Each number is 200 + 40 x the weight over its row's rms, rounded and kept within 0 to 999. Layers, rows and columns count from 0. The size before them is the row's rms in percent of the matrix's.

# layer 3 MLP up, 512x96, rms 0.238, rows 461-497, columns 0-95
091,188,202,231,167,213,178,284,178,193,152,269,202,206,174,161,224,175,141,213,196,178,279,247,206,249,178,124,135,246,257,208,216,235,210,186,239,204,178,191,225,191,203,169,218,278,212,241,156,189,139,230,300,157,218,189,221,169,139,185,176,151,259,191,169,253,185,239,167,162,195,197,309,207,210,303,241,164,173,214,146,238,214,200,198,221,97,154,241,215,227,164,204,213,215,197,186
098,165,132,272,258,117,232,189,156,193,200,232,300,209,183,190,204,185,166,206,135,227,186,261,160,230,207,289,232,258,179,235,217,211,222,232,224,215,206,160,153,251,178,243,239,191,137,205,231,224,186,151,223,227,187,207,114,201,175,126,185,197,104,195,231,210,229,217,186,165,222,147,170,139,167,169,173,197,293,253,185,154,165,247,202,276,210,246,188,220,185,151,167,182,215,184,183
096,205,213,221,213,210,160,188,156,235,223,240,176,206,187,147,184,176,200,186,293,242,146,240,237,187,202,193,230,181,174,205,218,258,190,258,166,151,190,184,174,202,118,217,183,150,156,160,248,189,203,180,216,165,146,200,150,321,222,189,128,277,243,90,204,166,194,232,156,160,115,187,216,189,217,216,214,154,231,250,182,254,140,202,180,201,253,219,242,248,272,174,215,256,149,234,201
111,251,178,255,155,215,154,191,175,215,189,136,161,188,194,125,249,189,231,143,255,139,201,204,242,200,154,257,157,201,246,212,209,247,295,164,153,233,210,199,160,221,184,272,219,200,201,246,222,145,125,205,268,186,245,269,191,198,172,152,198,170,258,226,147,180,147,218,144,215,157,188,207,220,195,153,232,139,146,204,220,105,200,252,158,226,227,222,167,215,253,195,197,239,239,168,271
101,189,232,193,203,187,209,189,167,189,215,195,256,157,274,166,186,249,230,228,214,208,154,254,262,223,196,144,163,197,182,130,164,243,174,154,177,148,318,243,220,210,112,194,208,172,146,182,201,195,223,271,139,246,218,149,216,199,207,193,173,171,164,160,76,241,246,134,206,172,172,221,177,182,114,229,211,135,194,247,201,262,197,235,218,181,187,180,225,259,154,200,178,241,226,204,155
100,211,176,259,150,190,259,209,293,179,233,162,240,258,238,153,195,221,284,239,169,165,130,212,275,255,186,154,189,203,289,228,230,262,204,224,155,228,223,155,207,195,206,202,198,192,163,185,201,193,241,175,204,184,156,193,182,195,153,268,136,157,186,160,149,150,141,139,199,238,180,100,216,233,225,227,149,239,302,212,207,183,230,231,203,173,197,220,242,252,139,221,215,219,202,211,230
097,229,124,192,226,190,177,186,195,187,159,215,269,215,129,192,193,242,201,192,194,221,265,175,160,268,204,210,197,233,264,269,111,211,171,181,226,229,246,173,261,242,163,264,218,204,184,175,227,162,202,240,271,149,262,208,152,181,151,181,155,199,199,212,221,150,163,223,157,210,245,185,156,170,202,243,294,193,238,193,207,170,241,187,118,148,162,251,126,254,247,163,256,141,194,198,154
096,166,128,164,183,234,153,253,238,166,183,293,166,131,180,246,201,175,149,228,248,139,203,163,258,238,198,188,186,253,186,283,231,215,206,119,203,234,195,257,257,191,174,198,226,249,175,248,256,189,195,236,223,259,261,174,225,124,149,216,194,223,186,171,248,179,208,200,227,252,172,182,181,184,135,254,213,145,238,199,194,127,262,159,236,282,181,167,231,162,147,187,239,198,219,197,200
095,179,138,102,213,126,155,197,184,186,160,181,273,167,199,191,154,246,189,244,248,162,214,143,164,222,164,245,192,213,178,208,165,193,300,155,199,176,271,167,196,165,216,203,184,120,221,223,240,221,194,203,172,238,212,172,162,196,226,262,211,273,206,184,217,163,211,182,225,225,287,198,161,183,206,234,140,298,210,150,214,170,225,286,149,198,179,203,170,224,199,198,279,163,178,257,254
098,169,211,158,217,224,236,220,197,222,161,219,222,235,227,211,117,236,206,215,190,101,229,222,237,204,227,101,179,138,189,174,268,199,223,127,178,133,266,169,217,257,171,189,193,230,204,232,179,176,169,269,206,194,282,198,123,143,102,173,133,202,276,216,210,210,148,212,218,209,212,235,281,240,183,254,221,179,208,216,166,137,221,169,187,181,174,258,160,237,166,185,244,207,201,228,184
112,205,186,276,223,118,121,184,159,148,48,217,222,193,218,208,239,256,213,251,212,218,149,218,217,215,233,186,259,233,183,185,174,252,253,242,144,193,247,193,211,179,208,240,206,223,208,222,132,154,246,234,214,251,192,291,209,227,169,209,211,188,221,179,196,226,120,152,172,172,219,219,223,179,141,196,183,197,217,251,153,176,85,181,227,228,231,198,155,141,202,199,209,157,213,232,197
090,246,117,211,204,224,262,153,238,225,188,181,193,171,255,240,200,190,193,242,247,152,187,173,194,167,221,287,143,180,248,223,253,198,260,216,247,167,138,164,165,190,208,228,228,167,119,198,197,237,196,225,172,249,224,182,175,248,177,224,185,187,128,168,135,218,217,228,262,114,168,175,227,180,118,201,133,303,211,230,179,289,217,244,208,217,249,173,211,189,169,162,208,257,173,187,167
094,228,155,211,223,215,196,236,193,237,264,181,205,258,159,180,133,195,200,242,170,135,159,188,176,278,192,230,180,235,247,163,152,232,92,180,198,299,235,185,250,211,187,242,165,247,159,193,181,63,252,249,253,227,231,160,199,158,159,185,243,146,163,152,166,191,193,259,257,181,251,229,235,240,190,253,189,222,223,161,237,240,236,183,157,176,216,239,190,225,178,204,247,192,202,194,207
104,239,156,283,173,159,227,160,194,213,192,234,177,229,170,255,211,202,189,238,178,162,201,158,113,248,229,232,153,223,135,199,125,206,256,191,176,218,172,137,280,245,152,201,267,171,216,240,201,186,135,237,246,214,289,123,178,235,219,241,185,178,162,251,114,207,205,250,244,161,243,230,220,167,159,174,246,201,182,216,171,151,189,131,203,242,233,270,224,246,164,223,182,223,226,196,200
103,269,203,211,208,133,177,251,210,211,270,209,213,177,191,224,201,114,221,214,237,137,193,202,173,205,153,155,233,270,208,213,133,236,160,208,207,261,163,263,252,243,184,202,229,226,214,198,235,213,284,107,233,204,287,223,207,230,205,215,307,199,219,159,140,211,214,149,186,185,164,182,166,202,162,225,240,205,218,111,124,166,257,234,242,188,243,193,153,204,171,251,247,224,201,179,185
102,197,299,177,166,169,193,224,275,158,158,224,199,288,226,224,162,221,182,163,213,212,213,215,203,243,172,227,159,135,252,203,224,166,136,216,149,193,204,249,216,230,211,165,209,208,230,168,241,148,197,82,189,176,147,213,215,215,136,160,257,213,214,255,229,151,172,196,192,160,223,282,304,173,216,186,248,147,185,224,187,166,190,170,248,162,147,209,123,180,154,193,186,237,132,185,196
085,186,179,178,190,211,266,131,141,230,168,180,206,145,224,147,149,217,238,220,172,174,175,191,200,263,140,275,199,172,241,194,267,200,218,211,152,167,252,192,221,219,124,184,259,217,175,232,165,231,141,147,164,299,194,142,144,165,235,192,155,251,187,213,161,234,162,248,155,146,222,204,244,230,205,201,239,160,210,206,293,148,201,281,198,229,163,208,220,220,268,167,205,187,259,161,239
115,179,277,181,192,229,179,217,228,238,177,218,149,225,194,128,204,189,148,190,143,197,117,207,203,228,195,226,170,178,237,190,264,208,193,221,184,186,215,225,290,208,162,228,196,236,238,238,180,194,189,237,152,315,201,116,167,241,155,138,159,232,122,187,174,174,215,193,207,207,136,244,193,186,218,203,176,253,189,207,245,181,297,248,281,163,182,136,220,217,227,145,220,165,166,263,262
098,264,89,143,200,250,226,215,189,246,220,267,151,195,204,188,251,254,255,237,136,175,188,137,255,211,245,219,217,191,209,191,211,130,227,242,150,228,185,227,233,202,160,212,166,140,160,219,145,158,244,212,252,221,224,173,154,170,205,155,186,222,204,175,213,167,253,232,245,212,168,208,274,231,202,167,224,173,179,192,193,185,245,206,240,215,197,201,290,159,180,209,235,224,96,197,309
100,230,213,229,234,240,149,277,171,243,193,194,172,223,172,98,194,187,203,190,250,159,162,242,145,244,176,173,253,239,274,196,220,273,179,215,224,202,229,223,199,314,167,160,172,210,119,193,186,109,210,189,197,298,271,231,181,231,230,231,159,216,165,181,175,146,211,149,213,225,197,218,216,228,238,223,218,141,250,239,211,215,134,241,186,246,186,173,162,166,178,168,178,156,224,264,200
092,228,209,227,235,254,192,172,211,178,165,220,170,185,200,191,217,124,244,261,191,152,254,201,223,121,189,215,160,202,139,283,155,187,168,268,222,196,196,210,169,218,171,128,180,142,193,156,143,226,166,135,140,259,166,149,233,212,252,291,211,191,153,259,228,196,225,210,188,216,205,177,215,162,199,153,201,181,240,218,165,141,222,311,221,247,194,213,178,292,179,181,128,214,195,232,248
094,109,161,207,202,189,253,138,155,207,220,240,99,175,205,188,184,224,225,227,148,166,180,171,275,151,133,200,241,127,218,138,251,241,137,216,153,173,152,253,251,240,245,187,204,193,214,152,200,243,190,217,289,161,173,172,212,176,192,220,183,144,253,232,208,247,196,263,191,241,239,225,245,221,159,205,182,212,211,225,224,182,258,251,160,160,237,163,171,190,230,176,268,281,215,198,237
096,213,187,221,176,218,191,177,169,256,232,165,146,191,200,131,209,268,190,207,159,158,183,256,176,178,115,238,206,120,228,211,234,218,222,172,156,172,251,236,270,237,191,269,142,222,236,232,240,155,224,224,275,209,100,166,236,127,198,166,226,204,256,165,194,224,191,235,208,186,141,195,203,190,185,119,163,259,216,179,206,141,202,188,124,218,272,228,245,201,175,245,211,178,221,117,177
089,197,223,216,199,226,177,187,253,199,151,200,179,142,231,267,238,300,159,239,208,142,179,247,160,205,155,242,216,220,175,177,192,232,186,114,195,209,213,279,223,218,141,196,194,201,251,265,299,130,254,162,264,218,203,176,209,120,211,135,222,191,244,154,201,196,193,197,220,182,248,148,266,196,165,155,140,164,261,202,133,188,192,221,121,203,202,229,273,207,196,218,217,222,239,186,169
112,188,134,169,211,188,155,198,159,220,216,137,242,193,259,201,222,277,235,203,200,221,184,228,136,176,158,259,223,156,228,203,219,213,231,245,183,167,255,160,238,257,115,236,167,289,126,193,211,202,249,199,203,267,216,229,196,205,203,164,167,168,264,218,231,77,162,208,252,194,139,192,192,212,170,166,233,128,202,178,152,185,178,210,219,249,245,196,178,177,212,202,288,265,169,244,160
109,180,143,149,162,178,171,186,226,223,168,206,202,175,185,208,257,208,229,212,184,176,241,177,166,233,178,178,270,208,200,174,254,228,148,247,220,230,81,255,146,204,175,290,189,232,132,181,172,179,147,241,188,151,212,182,207,189,214,160,249,178,249,222,195,271,286,191,244,162,223,198,201,144,239,196,178,141,183,116,206,177,185,228,277,228,187,238,246,115,216,152,201,250,235,277,203
089,175,194,193,197,243,228,236,202,144,136,214,248,163,198,254,101,250,155,214,167,231,182,241,203,197,184,252,218,185,164,228,235,158,289,138,244,115,237,201,248,135,138,222,238,184,250,221,123,204,165,210,239,202,181,226,129,159,196,176,252,236,240,222,230,170,246,179,165,271,139,203,263,214,134,140,227,209,230,258,176,188,224,154,153,220,179,193,232,195,179,206,209,177,249,140,219
104,159,200,187,226,167,263,193,189,229,217,221,238,249,201,186,179,244,229,192,129,237,224,177,283,191,156,259,202,228,176,188,130,185,228,184,167,288,198,106,170,273,186,231,200,208,204,222,201,155,167,195,159,134,219,111,250,209,205,161,151,231,249,167,200,161,158,250,198,224,168,216,221,135,202,143,225,140,204,234,159,216,293,173,267,262,211,302,187,143,201,205,198,206,193,192,227
092,251,142,236,183,180,235,147,160,250,237,218,213,200,235,227,225,168,174,229,152,152,136,267,243,192,158,226,222,176,236,179,224,269,187,239,154,264,216,251,116,248,144,216,170,201,147,197,242,196,144,133,249,137,175,217,249,175,219,191,227,187,196,160,158,199,157,173,242,147,165,239,237,172,227,186,210,116,218,163,175,166,138,172,225,220,255,209,274,179,163,219,236,301,200,229,176
095,163,295,226,187,248,207,206,212,159,177,226,312,193,121,157,184,257,233,200,239,166,206,218,120,190,231,196,218,191,255,214,256,160,187,169,203,231,238,244,243,152,147,147,197,185,216,175,101,259,168,146,168,109,212,172,144,241,204,244,237,238,212,211,215,216,231,146,181,211,198,197,183,233,256,267,289,249,222,160,187,195,231,250,204,204,115,204,194,194,171,209,190,205,183,221,212
101,188,170,259,180,171,195,188,273,160,156,240,255,207,249,243,191,257,211,242,166,191,259,298,223,212,154,237,142,121,137,219,190,169,231,122,257,198,214,193,220,230,160,172,226,160,230,166,165,247,203,211,260,174,178,185,247,188,124,200,253,213,168,251,187,207,266,233,192,216,260,233,209,128,124,208,207,161,181,219,171,183,181,197,187,258,186,217,164,195,182,189,188,238,94,189,130
095,205,191,179,161,107,193,171,189,245,139,156,159,155,180,120,164,248,219,225,148,205,215,119,212,213,218,262,206,155,243,173,107,173,158,284,174,207,169,192,269,161,247,224,218,189,225,198,223,244,206,214,236,213,221,170,192,219,209,222,177,186,214,238,234,150,158,194,258,279,184,228,204,80,214,237,235,240,229,217,164,245,263,155,147,207,215,243,257,154,152,181,221,228,162,224,192
104,283,180,188,201,163,187,176,248,250,168,128,166,229,169,173,195,180,237,221,188,197,246,248,231,168,215,234,195,117,238,193,202,108,211,135,235,192,202,231,244,238,240,185,172,192,222,235,162,171,192,197,250,188,154,137,217,188,248,276,249,187,199,295,228,133,213,193,225,218,195,270,152,233,128,238,233,194,216,224,255,194,262,175,248,237,158,174,135,219,248,238,126,175,146,151,208
095,222,87,145,176,247,238,199,239,172,187,191,239,157,194,197,205,238,197,140,221,158,161,170,126,189,240,163,233,218,191,188,233,170,228,193,300,278,174,233,132,173,96,184,269,244,223,209,174,156,157,244,221,153,217,214,198,197,259,221,195,234,193,291,141,162,252,188,188,208,215,147,176,214,187,198,165,225,212,203,170,205,263,197,232,218,203,174,219,176,272,275,139,225,190,171,158
100,227,161,227,208,83,160,202,150,291,197,235,174,208,242,221,169,175,250,217,202,171,195,298,199,194,264,134,250,206,199,210,136,193,259,152,252,269,243,199,214,175,245,209,206,229,145,192,129,225,205,229,290,178,205,205,209,177,216,197,193,192,187,225,264,181,222,276,159,227,154,186,190,157,194,254,213,252,255,177,224,175,225,216,250,177,181,184,157,264,203,197,212,195,294,200,262
110,186,140,264,198,241,249,268,150,243,198,213,187,229,202,131,225,245,245,169,186,172,281,271,228,200,242,96,264,141,124,160,190,208,240,219,176,249,171,181,204,216,248,158,172,208,171,206,215,249,101,205,199,165,211,163,215,240,206,200,275,146,154,142,168,202,203,194,139,186,171,185,177,199,226,200,258,200,227,166,174,250,161,204,135,223,276,228,216,182,182,154,192,256,171,236,199
105,153,161,220,211,232,249,167,177,231,194,183,199,217,183,117,300,146,183,253,142,142,225,269,236,240,260,187,141,235,199,235,213,201,154,233,176,191,201,118,194,289,201,174,258,196,218,115,207,162,211,154,129,245,249,219,193,168,220,115,245,281,248,227,178,194,268,235,132,168,214,193,204,202,212,174,135,171,248,231,168,222,197,231,196,172,190,170,238,212,196,189,223,188,239,164,214
# layer 3 MLP down (transposed), 512x96, rms 0.224, rows 461-496, columns 0-95
104,186,207,297,244,192,105,239,109,177,194,179,179,163,173,284,147,173,226,301,191,252,188,168,180,228,260,156,174,233,208,124,212,269,200,197,244,223,190,168,186,165,159,184,212,205,228,216,231,230,215,250,245,166,178,128,257,250,146,181,181,205,197,219,228,153,172,212,228,237,205,222,166,218,227,265,262,228,202,223,192,169,239,219,273,144,200,220,263,233,236,179,278,186,191,200,175
096,197,283,121,169,217,202,203,206,188,197,195,142,208,206,230,161,237,238,276,264,200,193,213,266,186,183,195,172,189,145,148,223,225,158,152,237,152,164,229,280,182,214,212,138,207,241,175,229,218,190,183,235,193,231,170,282,186,218,162,211,192,343,214,177,214,154,173,252,238,184,223,219,295,218,246,264,169,148,243,152,191,211,159,220,225,157,185,159,257,223,168,198,194,224,262,246
089,220,215,151,146,156,193,243,256,254,216,205,198,223,150,235,235,147,159,157,155,203,175,229,209,193,275,169,186,155,171,222,226,149,241,209,193,170,276,170,251,200,235,302,145,181,131,159,248,229,166,144,161,145,286,275,229,151,207,209,190,198,218,177,179,216,113,196,127,210,226,236,214,203,150,247,223,226,117,96,198,188,182,197,202,213,202,214,205,187,224,217,222,190,229,202,149
116,229,240,158,177,188,129,127,178,313,183,222,110,185,257,176,215,153,260,219,279,275,196,225,174,240,190,209,199,153,266,214,224,227,232,283,206,155,202,183,278,209,234,172,177,185,171,179,267,200,187,150,179,218,250,178,220,158,219,212,177,203,166,217,191,242,129,149,235,178,135,187,212,200,197,173,213,249,111,215,228,209,199,177,176,130,203,134,179,193,191,279,199,205,210,235,219
105,190,181,222,198,214,160,170,202,229,195,182,187,152,250,237,273,122,220,173,233,202,171,156,189,178,186,167,175,246,250,232,169,262,106,278,160,210,211,166,233,197,242,191,154,236,176,212,215,120,229,171,174,172,196,247,217,209,225,229,135,173,212,208,208,170,147,248,224,185,195,101,192,223,278,177,171,186,272,194,214,151,203,237,190,221,237,235,228,174,214,140,177,323,206,288,145
106,175,232,197,144,207,174,219,238,186,201,151,171,160,128,253,171,208,263,256,159,223,177,138,247,164,118,169,233,170,239,199,228,200,193,148,107,209,241,194,206,160,160,241,177,216,234,280,177,231,161,215,249,227,168,187,175,158,203,237,209,205,223,172,142,161,233,107,232,240,151,198,264,197,209,180,194,149,189,204,144,139,151,137,282,215,264,170,220,213,137,219,206,228,274,229,189
101,217,201,247,179,117,221,182,194,145,201,126,207,226,226,179,224,164,217,242,220,179,225,219,181,140,238,226,232,161,202,151,258,177,169,206,176,255,167,225,172,123,208,63,188,199,245,214,193,265,193,146,144,207,173,206,240,206,193,188,189,224,195,274,180,282,238,174,141,118,170,271,222,167,252,160,160,256,237,141,216,175,211,168,220,211,252,210,252,228,180,165,145,224,169,194,253
097,170,240,266,196,95,274,195,185,248,153,138,239,165,190,216,189,240,214,202,255,176,247,260,167,86,161,213,268,218,165,202,215,188,169,252,229,217,236,192,198,179,184,183,174,162,189,168,130,205,146,151,160,171,157,206,207,264,210,172,270,219,188,145,152,204,174,222,240,185,274,227,249,204,193,165,175,290,176,181,164,235,176,219,279,156,231,205,229,214,254,199,186,257,196,168,193
111,206,202,154,220,242,172,279,185,204,116,193,159,262,201,172,185,119,231,274,183,142,229,195,218,163,219,157,206,202,204,141,235,226,142,163,110,251,216,107,213,167,222,185,126,200,188,238,156,214,201,210,210,213,233,120,191,160,202,130,176,237,268,203,219,243,191,196,250,177,216,245,138,107,175,250,189,212,162,128,218,165,200,184,239,190,171,170,244,221,222,177,211,257,237,165,219
092,196,191,235,244,209,129,214,199,185,163,199,272,129,194,212,181,193,252,191,178,217,162,161,174,227,187,147,262,213,234,267,181,179,151,213,275,222,212,242,274,220,193,197,205,119,263,227,159,207,134,191,113,174,133,202,134,242,191,169,172,208,214,176,167,206,152,165,194,178,218,214,259,268,188,183,192,142,162,280,233,160,209,255,275,173,185,236,293,226,210,209,173,191,139,179,154
108,202,149,116,234,204,292,241,139,216,178,157,181,194,208,280,163,307,176,190,222,163,226,224,225,222,173,206,209,223,161,250,227,157,232,205,196,209,220,175,187,182,238,235,170,251,229,206,231,275,169,169,190,208,305,117,191,165,205,108,189,185,154,195,201,218,166,260,200,208,226,228,171,238,221,181,169,147,196,179,147,264,229,142,146,145,185,197,179,253,241,149,163,228,253,193,166
083,274,178,244,185,192,160,187,263,166,134,213,181,215,208,201,213,156,194,212,277,186,229,184,302,164,144,217,195,184,211,181,167,180,116,137,225,181,226,130,204,225,265,169,199,198,229,193,261,150,238,111,184,166,168,223,182,215,162,162,179,200,223,174,148,245,165,282,162,214,133,268,244,211,205,213,204,128,224,214,211,225,222,208,181,236,204,247,234,186,96,225,140,184,237,256,170
102,145,144,147,225,158,227,218,208,174,207,184,191,184,160,265,211,243,142,190,209,241,228,240,164,181,149,199,150,194,279,186,219,287,202,221,152,222,221,288,145,268,174,176,196,118,173,184,202,313,184,198,167,198,204,235,201,143,241,228,225,216,198,259,217,242,274,220,254,195,135,199,109,189,125,185,186,156,224,213,197,219,168,194,223,233,149,225,207,158,216,183,126,217,248,204,171
121,200,162,265,197,147,166,204,234,171,245,271,164,236,131,268,167,196,162,169,195,126,182,172,167,209,308,198,127,234,122,224,136,238,227,171,189,168,205,197,221,183,165,231,198,183,195,215,246,231,155,283,294,276,224,267,221,187,222,168,213,139,184,221,136,120,196,191,192,180,191,234,189,159,137,256,240,164,200,223,143,181,241,183,208,243,205,185,234,184,199,166,213,199,189,157,193
095,213,127,237,182,200,259,114,149,235,189,179,164,171,233,143,177,229,236,245,193,253,251,202,183,188,230,189,187,220,220,209,192,193,171,202,217,117,235,142,125,200,216,180,154,239,230,190,248,191,137,221,113,250,188,143,195,225,180,222,192,300,185,225,195,246,168,222,155,233,196,133,244,133,219,134,199,174,184,207,209,217,276,241,199,112,202,227,204,219,185,153,277,209,255,231,258
092,176,195,195,173,165,214,232,205,214,159,177,177,252,196,230,206,222,202,230,84,187,221,177,182,253,112,172,234,241,140,244,195,245,174,213,219,279,110,226,275,188,233,246,269,143,266,222,161,199,136,265,197,169,234,267,213,230,209,189,192,204,218,176,156,160,221,214,283,218,255,140,178,157,158,177,219,296,239,170,141,235,152,183,190,220,202,246,220,170,207,217,238,196,186,211,189
094,223,195,143,194,190,200,246,236,243,253,200,247,173,218,208,252,173,162,190,189,244,206,303,138,109,271,183,238,188,176,249,154,147,175,242,263,205,266,247,206,206,137,219,167,184,251,169,228,254,205,172,117,227,263,178,180,209,208,144,231,186,198,157,179,218,199,180,154,203,147,152,163,314,237,197,187,220,224,238,220,203,202,258,181,148,191,236,213,269,167,191,189,216,240,204,270
108,196,175,233,199,195,197,284,215,207,177,224,135,273,214,176,184,95,174,124,179,216,113,178,226,198,299,209,124,155,221,164,112,233,143,248,218,199,185,223,226,171,202,170,202,193,201,159,213,222,274,153,236,178,186,171,228,238,167,214,176,260,170,125,140,220,141,213,217,137,212,216,188,149,164,186,198,231,237,194,218,236,207,262,161,203,153,197,170,150,175,223,222,169,162,275,210
104,176,203,103,191,183,202,143,102,209,187,285,199,184,219,237,210,165,179,138,220,224,267,173,164,189,127,143,188,185,184,269,249,174,211,253,227,186,176,226,213,262,239,142,195,179,223,215,178,221,222,200,218,208,234,221,206,122,178,156,205,242,161,153,194,207,163,206,236,229,213,125,204,147,135,151,183,182,215,172,195,212,310,212,232,229,227,160,290,148,255,258,219,212,218,245,178
118,241,171,269,190,266,201,215,135,303,242,155,195,212,200,241,194,189,179,178,256,245,221,84,221,136,221,156,215,166,232,269,141,217,232,227,207,134,245,186,249,161,164,182,196,186,170,215,169,190,153,267,156,223,215,195,205,169,172,215,116,197,205,203,154,204,173,207,196,150,217,152,154,166,237,212,203,202,257,174,177,244,250,179,217,245,206,217,212,96,258,119,180,215,208,166,173
098,261,220,223,176,174,238,157,254,247,144,298,246,240,166,214,196,286,168,149,149,214,209,185,169,149,192,190,164,160,202,178,193,199,236,248,123,201,116,256,100,166,206,169,231,255,134,197,152,193,222,215,142,238,223,193,229,188,215,178,211,111,179,151,161,210,144,214,173,181,199,238,202,194,241,216,190,165,191,103,265,192,200,169,198,167,241,207,176,230,198,232,182,216,186,175,118
098,179,269,238,181,174,193,185,213,148,247,160,170,266,129,223,224,207,151,219,197,196,187,218,163,142,182,207,148,234,125,135,195,171,123,157,210,191,104,142,210,190,209,189,206,200,243,114,146,219,232,252,271,284,164,244,122,197,187,214,169,217,275,183,242,140,179,208,202,227,234,155,225,209,163,204,183,180,201,205,169,220,251,245,206,146,204,240,204,280,147,230,226,195,171,142,212
093,254,224,213,193,177,131,210,290,233,214,182,158,149,179,113,178,229,181,207,227,227,203,177,133,166,224,149,197,210,304,227,163,167,273,208,219,141,205,218,205,168,211,218,186,195,231,78,228,281,197,186,202,163,147,132,251,200,157,203,239,253,203,188,217,189,194,164,197,234,278,205,259,194,175,176,219,234,148,256,271,199,204,206,249,179,191,173,202,160,256,181,222,169,218,264,250
091,202,186,232,162,155,248,202,190,172,202,235,212,253,160,233,155,108,133,147,233,140,193,209,214,66,245,158,118,219,233,175,229,176,186,218,225,272,199,226,276,198,256,151,182,161,203,191,220,213,211,131,261,209,136,196,204,179,222,220,147,168,193,203,184,205,228,217,194,236,147,217,208,291,215,272,231,217,151,215,256,198,262,189,248,236,188,211,179,165,258,187,190,180,183,249,248
109,215,288,165,213,249,137,109,235,153,215,165,184,218,169,192,186,211,204,255,229,198,216,189,193,202,185,127,186,214,180,237,179,220,172,147,240,173,197,121,182,212,128,254,197,196,175,193,193,163,162,173,208,196,197,200,189,288,160,188,271,245,239,233,175,179,178,203,209,229,168,158,203,160,275,292,107,216,163,195,216,189,166,267,210,235,176,237,103,278,168,152,203,245,199,155,244
103,179,264,231,183,213,251,172,221,240,227,213,201,200,222,125,201,233,200,192,282,191,267,189,178,242,233,138,177,171,146,136,190,211,165,205,199,242,223,236,175,297,194,194,146,239,216,174,182,195,178,214,168,276,169,209,215,161,181,285,271,117,209,191,269,178,232,228,120,198,112,178,153,166,204,170,129,148,186,120,201,251,271,153,189,227,196,195,204,192,183,182,223,227,233,152,186
096,176,227,138,179,235,166,194,296,168,227,191,229,242,173,203,217,135,216,222,251,251,170,256,193,212,223,188,211,208,160,162,175,250,138,256,257,209,103,241,220,274,226,149,193,190,187,163,180,201,255,135,240,230,210,174,213,269,177,196,222,170,136,167,218,201,161,284,145,186,207,195,244,194,226,223,187,200,237,127,229,238,213,156,137,185,163,180,227,292,183,195,205,197,186,200,91
104,210,204,210,174,214,179,227,249,157,188,252,210,100,218,232,205,210,157,213,204,168,192,251,175,257,190,196,194,198,209,204,215,250,267,210,219,193,180,204,172,201,250,180,205,203,235,224,205,248,244,244,194,254,174,261,118,183,224,168,188,250,183,237,214,192,201,177,291,168,241,231,187,233,233,253,139,192,119,179,281,193,116,148,273,137,204,99,204,250,103,134,199,185,228,181,226
094,232,260,144,148,180,173,227,257,168,183,205,280,247,183,177,216,189,220,229,187,188,155,183,199,276,194,131,162,201,242,183,253,162,172,147,143,253,184,182,270,198,182,176,161,178,172,238,228,285,236,247,235,204,306,178,215,254,198,179,166,195,176,139,193,223,218,223,198,232,303,239,225,227,155,242,182,289,137,169,255,247,193,185,191,172,172,200,222,177,167,144,214,148,174,240,216
084,201,164,187,125,145,216,243,166,198,181,195,183,132,177,236,217,186,215,164,177,211,215,159,194,178,142,150,187,278,193,177,206,141,105,173,218,197,174,196,117,254,193,253,207,209,183,202,235,214,194,266,207,185,150,205,214,148,283,154,211,181,240,225,160,187,206,226,215,137,124,132,104,158,166,154,163,209,271,224,257,177,218,162,208,151,261,246,204,193,140,239,233,233,233,240,154
101,206,170,246,213,269,213,220,239,169,222,234,218,230,138,195,223,141,249,279,205,207,179,156,167,140,122,212,140,180,200,150,197,206,107,224,156,192,195,284,156,250,231,170,197,173,213,253,237,130,204,225,207,160,225,236,187,263,170,164,143,201,192,156,205,200,264,163,226,151,217,218,134,177,190,159,198,158,258,253,140,202,180,209,174,120,204,262,219,246,195,243,261,231,144,161,226
098,191,179,260,253,229,206,200,244,104,219,255,172,248,134,198,216,132,262,252,220,99,265,301,229,133,198,210,198,238,196,251,262,165,200,132,200,142,189,139,167,197,162,180,167,176,179,232,255,188,212,182,234,166,201,198,253,180,160,113,206,160,201,144,171,222,197,172,157,122,217,184,141,211,175,215,184,213,187,185,168,130,180,224,218,192,165,206,198,215,189,272,167,195,194,170,200
091,128,201,220,170,155,165,247,192,95,212,174,237,253,185,186,140,152,179,244,188,203,197,229,206,204,227,194,155,206,216,163,218,185,238,243,174,219,231,132,184,184,238,252,210,197,260,215,229,196,231,238,175,148,239,139,246,184,131,224,176,292,171,135,156,203,112,180,132,206,179,237,211,239,194,154,190,208,233,149,121,204,165,183,228,142,158,258,168,185,187,135,237,176,229,287,237
082,157,258,176,203,111,184,175,223,188,257,130,199,202,220,219,233,129,214,201,174,235,192,214,269,167,184,193,194,158,144,190,210,170,168,209,149,198,162,160,175,169,188,241,113,173,163,234,202,123,264,235,147,272,128,178,113,201,255,142,222,215,217,126,262,221,165,214,197,167,244,172,223,189,231,173,176,269,148,179,226,205,162,157,175,113,207,206,154,208,142,254,221,168,196,206,203
082,206,253,209,218,196,143,185,155,164,172,207,216,249,218,158,165,168,216,223,182,178,246,206,175,130,94,295,158,165,227,198,195,173,212,164,256,244,224,189,264,189,247,249,164,213,211,134,171,136,193,134,143,168,222,183,166,214,241,219,199,214,232,182,201,176,223,255,174,137,218,170,246,234,175,186,235,256,179,189,211,230,146,179,208,227,98,263,295,186,130,150,162,180,147,203,190
119,177,210,200,186,219,296,228,154,142,216,161,218,222,124,135,117,245,215,224,171,164,198,211,180,196,164,160,232,186,169,124,268,168,199,176,207,262,207,186,219,237,206,204,233,218,183,218,189,250,277,243,239,221,168,172,127,260,211,212,118,186,120,150,187,173,264,184,197,180,252,164,236,228,234,192,207,148,221,242,122,155,128,231,233,169,208,193,246,229,240,153,221,272,207,176,223